From a checkpoint of a small transformer trained on Wikipedia.
Training: a variant of Muon for these matrices, 907M tokens, 3460 steps.
Each number is 200 + 20 x the weight over its row's rms, rounded and kept within 0 to 999. Layers, rows and columns count from 0. The size before them is the row's rms in percent of the matrix's.

# layer 5 MLP down (transposed), 3200x640, rms 0.0326, rows 1554-1579, columns 192-255
077,195,234,233,180,223,181,225,187,201,203,174,218,211,203,180,206,208,153,197,178,195,225,148,204,205,203,221,192,215,186,207,238,193,198,267,170,190,211,169,173,204,196,169,203,193,200,203,179,223,199,217,199,210,219,185,176,239,174,183,212,209,206,205,192
079,197,206,161,225,195,209,172,221,197,201,201,152,197,221,183,183,189,147,181,210,182,194,227,192,207,211,201,238,226,156,216,196,222,191,196,248,237,193,248,184,181,205,194,189,200,206,213,185,200,180,199,211,154,177,206,202,181,183,205,223,206,178,194,210
099,190,191,204,212,195,178,181,194,221,198,193,221,163,192,163,206,179,187,210,199,183,196,200,218,189,189,214,192,214,199,174,229,202,237,190,215,209,215,177,188,207,211,228,214,171,180,178,191,202,172,230,246,183,207,199,207,162,198,210,219,197,170,183,190
127,227,189,230,228,229,194,226,190,170,178,210,222,218,208,227,189,215,202,193,181,202,201,176,177,209,213,191,213,214,187,216,195,218,194,211,196,194,166,161,205,217,199,189,191,199,189,201,203,210,199,202,204,218,203,190,193,181,219,178,175,235,229,206,192
104,215,214,231,202,193,201,177,216,196,172,158,215,223,209,183,207,218,143,168,205,206,168,215,198,187,239,210,192,190,225,196,238,181,182,235,169,199,202,232,210,173,180,196,210,182,194,187,207,188,226,222,199,184,213,192,206,201,195,203,201,186,197,204,192
110,227,205,195,200,174,181,202,192,188,196,200,178,214,238,210,206,175,183,190,185,166,205,227,197,219,179,215,218,220,192,264,220,185,223,193,236,204,209,207,182,160,193,197,205,206,203,181,232,207,201,236,204,205,193,173,240,199,165,188,224,178,189,206,204
105,191,220,194,210,193,182,175,202,203,200,171,204,251,233,182,182,219,198,225,204,210,241,207,253,215,207,186,220,177,191,216,214,199,184,185,190,220,194,180,209,206,197,216,194,181,215,223,174,223,198,174,209,216,234,217,197,217,186,213,233,197,210,195,192
105,153,182,201,217,182,210,201,190,183,187,197,202,211,161,195,215,206,200,191,190,212,220,202,219,192,215,215,177,188,209,198,197,178,159,212,209,171,181,217,220,167,210,205,166,204,182,204,198,196,222,182,179,201,204,218,235,198,196,211,198,202,225,182,188
104,173,200,207,176,215,160,243,207,200,194,181,192,188,202,167,197,229,221,232,206,212,179,173,214,191,201,207,189,178,199,168,226,229,209,226,224,196,222,213,187,161,188,183,184,209,151,215,239,187,198,166,236,185,194,150,222,228,199,174,210,167,190,207,185
093,185,197,159,192,171,191,192,217,192,192,225,194,173,218,219,200,175,200,186,181,198,200,170,209,184,196,205,181,215,203,145,211,221,198,197,250,187,201,219,210,175,209,178,180,192,180,211,194,200,221,226,208,173,204,195,214,202,183,156,181,215,172,208,197
093,202,179,189,221,231,211,200,207,192,206,178,169,195,194,226,191,185,227,180,169,174,206,168,209,210,228,225,206,174,209,195,245,215,196,182,187,177,179,181,190,212,187,225,205,219,154,191,196,204,204,213,203,192,178,201,231,185,169,180,163,184,197,189,180
085,226,194,197,197,193,178,178,179,173,148,220,205,183,203,196,213,188,194,226,225,172,197,190,180,208,190,238,195,195,207,173,210,179,185,227,215,206,199,196,173,179,219,207,179,198,177,232,208,229,197,194,229,166,201,197,177,233,212,243,176,217,201,204,198
083,168,184,197,193,230,157,215,234,209,190,190,202,208,195,209,203,187,221,198,189,199,199,225,171,224,191,182,208,209,176,224,178,193,192,213,207,221,210,216,215,206,196,194,215,154,209,241,188,240,199,148,196,200,182,200,228,216,182,209,178,196,209,189,190
101,180,201,197,176,188,211,199,202,226,204,207,219,179,214,183,220,222,190,225,225,176,182,184,203,213,199,209,187,190,214,184,191,209,215,208,243,241,170,181,246,163,276,230,252,167,162,211,178,211,190,235,191,189,204,214,204,227,184,189,195,212,166,201,186
120,200,217,196,202,243,186,212,214,207,189,218,218,214,187,177,178,198,182,194,195,203,225,232,214,189,216,194,188,181,175,166,193,216,177,223,211,213,202,197,219,210,178,188,150,183,206,229,208,204,186,187,243,209,195,210,228,192,198,201,198,222,205,211,209
125,206,180,201,160,200,205,220,190,231,202,166,216,209,184,201,186,172,238,153,225,223,201,211,184,206,195,215,222,140,213,216,188,190,200,231,176,219,187,235,217,180,230,192,207,223,191,194,209,219,201,212,196,190,174,214,208,213,210,196,204,204,175,215,210
093,192,217,182,217,199,184,206,202,182,184,201,176,176,148,207,192,178,162,179,191,176,167,153,198,227,206,202,208,203,180,199,228,204,240,228,195,216,204,214,208,197,192,178,199,215,219,199,201,238,175,190,216,194,191,206,210,199,239,201,230,193,181,237,189
094,205,197,177,201,185,143,190,227,231,165,200,196,230,200,221,192,218,166,205,197,209,171,201,223,182,175,198,165,198,212,194,199,168,181,188,184,220,183,160,215,208,196,146,214,193,227,188,185,187,229,215,205,208,220,177,170,176,166,198,210,221,223,226,207
094,185,180,209,201,194,202,177,203,162,214,196,192,213,203,193,168,246,208,182,193,193,216,213,196,197,196,200,186,195,200,193,208,180,201,230,194,182,187,202,196,226,180,195,210,175,192,211,185,206,199,213,198,229,238,177,181,197,170,246,188,159,227,193,206
088,180,170,215,217,192,169,206,165,179,200,233,189,204,177,183,230,201,224,191,205,198,205,176,193,218,194,174,180,215,162,186,234,231,190,201,163,207,206,225,207,213,214,186,186,184,203,223,225,261,218,182,213,219,188,173,195,182,201,148,226,203,220,198,186
105,203,175,192,241,172,197,226,178,233,204,157,206,209,217,190,204,183,212,182,197,209,228,173,191,208,212,189,188,196,198,180,199,182,194,201,178,199,232,209,213,172,202,199,151,184,183,220,221,203,216,216,188,188,188,187,196,201,230,215,208,170,201,173,166
101,190,193,185,187,182,220,182,198,194,189,202,195,178,187,176,195,165,179,197,221,221,164,178,226,211,268,192,230,187,206,227,211,182,179,183,187,222,169,236,220,184,236,186,234,189,219,202,158,192,214,205,239,217,204,199,199,166,224,165,220,203,171,194,207
098,170,185,201,223,222,185,171,214,199,203,212,212,227,231,191,180,218,202,187,215,186,168,223,218,213,206,204,184,182,161,187,190,201,177,159,212,213,195,227,185,195,216,203,210,194,182,245,172,185,184,170,200,173,212,205,161,189,214,203,231,226,197,210,159
093,196,190,213,219,202,202,190,228,204,197,166,220,170,197,227,188,159,231,191,182,220,205,224,200,191,198,206,170,186,217,184,180,190,187,226,216,198,208,211,178,159,190,212,217,180,210,205,188,222,200,225,178,203,166,188,163,179,204,216,179,221,227,179,185
092,196,249,215,233,230,202,208,212,159,199,199,189,214,199,204,196,207,192,186,162,185,211,197,203,196,160,205,236,197,198,216,186,195,234,182,200,206,204,213,238,204,192,209,216,183,232,222,205,194,206,237,211,208,190,198,215,162,216,211,180,210,196,195,199
109,238,213,211,227,176,207,153,207,183,213,207,189,234,196,206,169,209,205,195,233,214,186,205,235,215,175,191,228,210,180,212,215,223,194,202,230,204,197,219,198,201,215,204,203,207,166,182,210,205,211,211,201,218,176,231,185,177,208,169,207,193,195,188,197
# layer 5 MLP up, 3200x640, rms 0.0341, rows 1555-1579, columns 192-255
077,198,209,235,217,177,199,168,210,197,254,205,189,194,237,165,182,199,168,201,187,213,158,205,194,180,211,175,191,207,207,210,203,200,226,189,197,224,223,204,222,204,201,203,205,171,229,186,168,175,183,186,205,148,167,233,211,176,196,173,222,200,172,242,175
098,190,204,184,217,185,186,195,210,202,192,228,173,226,201,268,192,187,197,215,178,183,213,200,197,181,179,181,178,191,208,181,208,204,221,162,160,220,148,207,184,171,202,175,175,171,178,192,228,211,185,182,206,191,187,217,221,168,219,247,160,213,170,210,215
119,209,208,198,222,218,198,178,225,204,192,189,192,216,206,196,221,198,200,192,189,170,209,215,188,197,204,185,212,214,200,169,210,170,227,226,196,212,208,234,235,181,204,189,180,171,211,190,191,192,200,217,192,187,187,225,205,209,228,228,218,210,227,208,209
109,221,151,226,208,216,236,230,173,210,177,175,163,197,210,182,226,246,179,181,180,225,204,210,185,175,198,184,225,199,216,173,228,194,196,190,177,194,160,196,205,212,225,205,164,209,216,217,205,194,206,196,206,222,234,197,165,213,204,203,242,207,202,204,249
111,200,223,201,195,223,216,226,209,203,199,199,204,193,215,198,220,170,224,230,188,218,177,179,181,211,217,181,183,173,159,200,200,193,220,206,177,216,212,200,173,238,222,188,228,199,197,139,191,228,211,181,196,179,174,206,173,174,197,188,184,185,226,218,155
105,169,228,203,183,182,226,229,184,221,217,211,172,210,219,189,194,208,210,218,184,172,231,159,194,187,170,191,191,181,231,203,218,201,231,216,188,199,188,182,175,222,202,195,210,165,228,209,238,195,207,180,238,208,202,210,208,191,207,216,193,218,189,180,186
102,224,223,187,174,179,249,206,211,186,200,176,218,227,182,186,184,206,196,195,207,211,223,220,206,228,205,226,175,207,186,198,244,191,173,211,211,245,226,172,224,226,160,208,240,227,191,188,187,203,210,172,201,191,184,201,172,199,219,222,242,176,182,181,211
101,214,220,213,213,235,174,210,193,204,172,168,211,178,206,188,186,233,207,244,210,190,141,210,188,208,230,199,156,195,183,187,207,211,223,170,226,181,176,206,212,175,195,226,218,210,202,181,212,194,193,202,212,169,162,197,170,203,188,197,199,203,214,219,238
092,194,200,222,207,192,207,223,183,209,184,199,175,203,229,201,224,199,193,197,232,181,208,212,225,200,195,206,219,208,194,232,207,185,189,206,219,217,173,200,181,201,166,176,192,205,214,236,185,202,202,236,227,186,175,187,218,177,210,242,225,185,202,193,187
090,185,202,168,206,217,189,220,216,220,210,196,206,197,239,183,231,173,227,200,194,183,236,176,212,187,201,177,182,177,242,212,173,181,175,144,237,218,196,234,222,171,214,193,153,198,218,172,223,167,211,198,155,178,165,192,181,175,186,178,184,182,200,199,199
079,209,139,238,183,190,157,230,219,189,162,214,196,209,226,234,201,226,209,188,219,191,169,254,205,221,154,204,202,190,198,207,209,168,190,224,204,183,179,207,197,200,198,198,191,182,202,200,203,209,172,172,238,174,177,197,191,233,228,195,192,205,227,256,189
087,199,225,185,171,200,195,216,175,239,193,264,197,198,235,206,225,212,180,184,231,182,213,175,174,180,199,217,169,198,186,221,205,215,214,181,210,209,193,208,182,188,160,202,193,185,194,180,207,165,220,180,218,213,194,214,184,199,222,195,204,205,202,180,227
100,200,227,169,208,157,170,215,238,185,202,189,193,178,182,193,196,210,210,231,183,184,214,185,188,171,203,202,199,171,201,214,187,195,215,175,186,172,173,229,212,198,209,224,192,222,207,197,245,213,180,186,211,215,195,181,220,197,170,201,211,218,218,261,197
119,228,173,191,226,188,190,204,205,200,221,236,188,197,214,211,196,227,208,183,201,201,198,158,227,208,205,186,206,186,210,218,202,168,206,195,184,158,231,219,207,194,201,220,186,164,215,187,211,207,203,215,210,186,201,211,206,208,193,233,194,185,147,209,196
121,202,185,173,226,184,203,193,199,185,179,206,226,191,192,186,219,220,238,190,160,176,211,135,218,220,219,204,200,214,215,201,204,181,222,190,216,221,187,221,180,164,226,191,192,182,218,160,187,206,197,190,228,211,195,190,205,216,234,186,176,176,178,205,186
089,172,231,229,205,217,190,233,195,232,231,168,164,198,177,195,211,242,199,170,227,208,195,193,214,196,172,195,186,206,176,212,189,208,159,220,219,186,198,235,206,197,173,212,188,227,219,192,203,187,161,199,239,207,192,225,201,191,200,230,213,225,205,183,210
094,204,208,215,176,215,191,204,174,169,188,197,241,173,164,196,196,195,188,191,202,188,232,230,181,193,214,175,188,201,188,209,211,193,165,217,193,183,196,227,183,189,200,220,217,180,221,209,193,210,192,191,205,207,209,208,229,205,178,213,230,175,214,202,211
091,177,222,185,178,191,207,211,213,223,220,217,162,232,170,177,204,195,219,213,229,187,216,207,183,202,211,211,194,222,213,199,217,201,197,233,151,169,193,176,251,237,176,193,195,179,218,212,162,201,194,223,195,233,170,230,198,205,186,187,188,176,222,199,191
089,196,177,209,165,196,219,221,179,209,177,190,180,203,178,172,192,186,188,187,199,192,190,200,150,209,207,205,196,231,190,177,180,231,174,204,205,186,197,190,179,204,174,202,155,206,221,223,178,206,222,168,208,191,169,173,201,205,185,204,198,194,187,219,176
106,202,228,191,224,200,209,188,211,191,187,209,149,205,195,223,183,201,209,190,183,206,163,183,228,183,180,246,201,189,196,185,183,196,217,191,221,211,179,171,204,167,195,159,211,219,180,227,234,221,187,218,167,171,211,183,169,200,191,172,183,179,202,182,230
097,204,222,192,192,219,178,227,179,233,186,197,205,185,186,186,180,193,186,260,217,216,182,190,219,172,226,185,205,194,201,203,186,169,205,212,173,224,189,226,240,165,210,210,198,232,249,208,192,166,199,181,178,195,192,200,220,222,213,222,204,226,214,188,206
102,241,199,210,211,199,217,217,215,197,206,181,176,180,184,242,214,188,202,179,185,140,194,184,177,205,216,196,224,188,206,222,194,179,193,234,214,228,263,199,222,208,223,171,192,205,209,209,195,168,220,185,218,166,210,172,182,174,206,220,208,215,214,198,191
098,206,209,205,205,234,206,189,193,233,211,201,205,231,210,198,192,168,186,205,207,206,203,159,192,162,224,214,208,201,213,179,203,203,189,224,168,160,206,201,177,195,217,164,171,219,226,221,157,227,168,211,191,183,177,201,222,179,152,201,217,185,201,209,184
097,207,215,192,186,160,211,191,187,180,210,236,193,189,210,188,199,211,206,190,206,221,185,209,167,218,187,203,202,195,164,213,211,214,178,207,206,218,183,225,213,210,183,200,218,180,221,171,235,203,175,169,197,224,200,231,219,194,208,207,191,211,227,174,201
113,177,142,220,193,192,234,179,207,193,170,189,203,176,183,189,217,223,181,205,191,210,229,198,192,227,187,188,202,221,193,179,175,175,206,213,197,208,191,178,224,205,235,178,225,146,216,221,183,206,177,194,202,185,217,176,166,196,198,195,204,216,155,194,200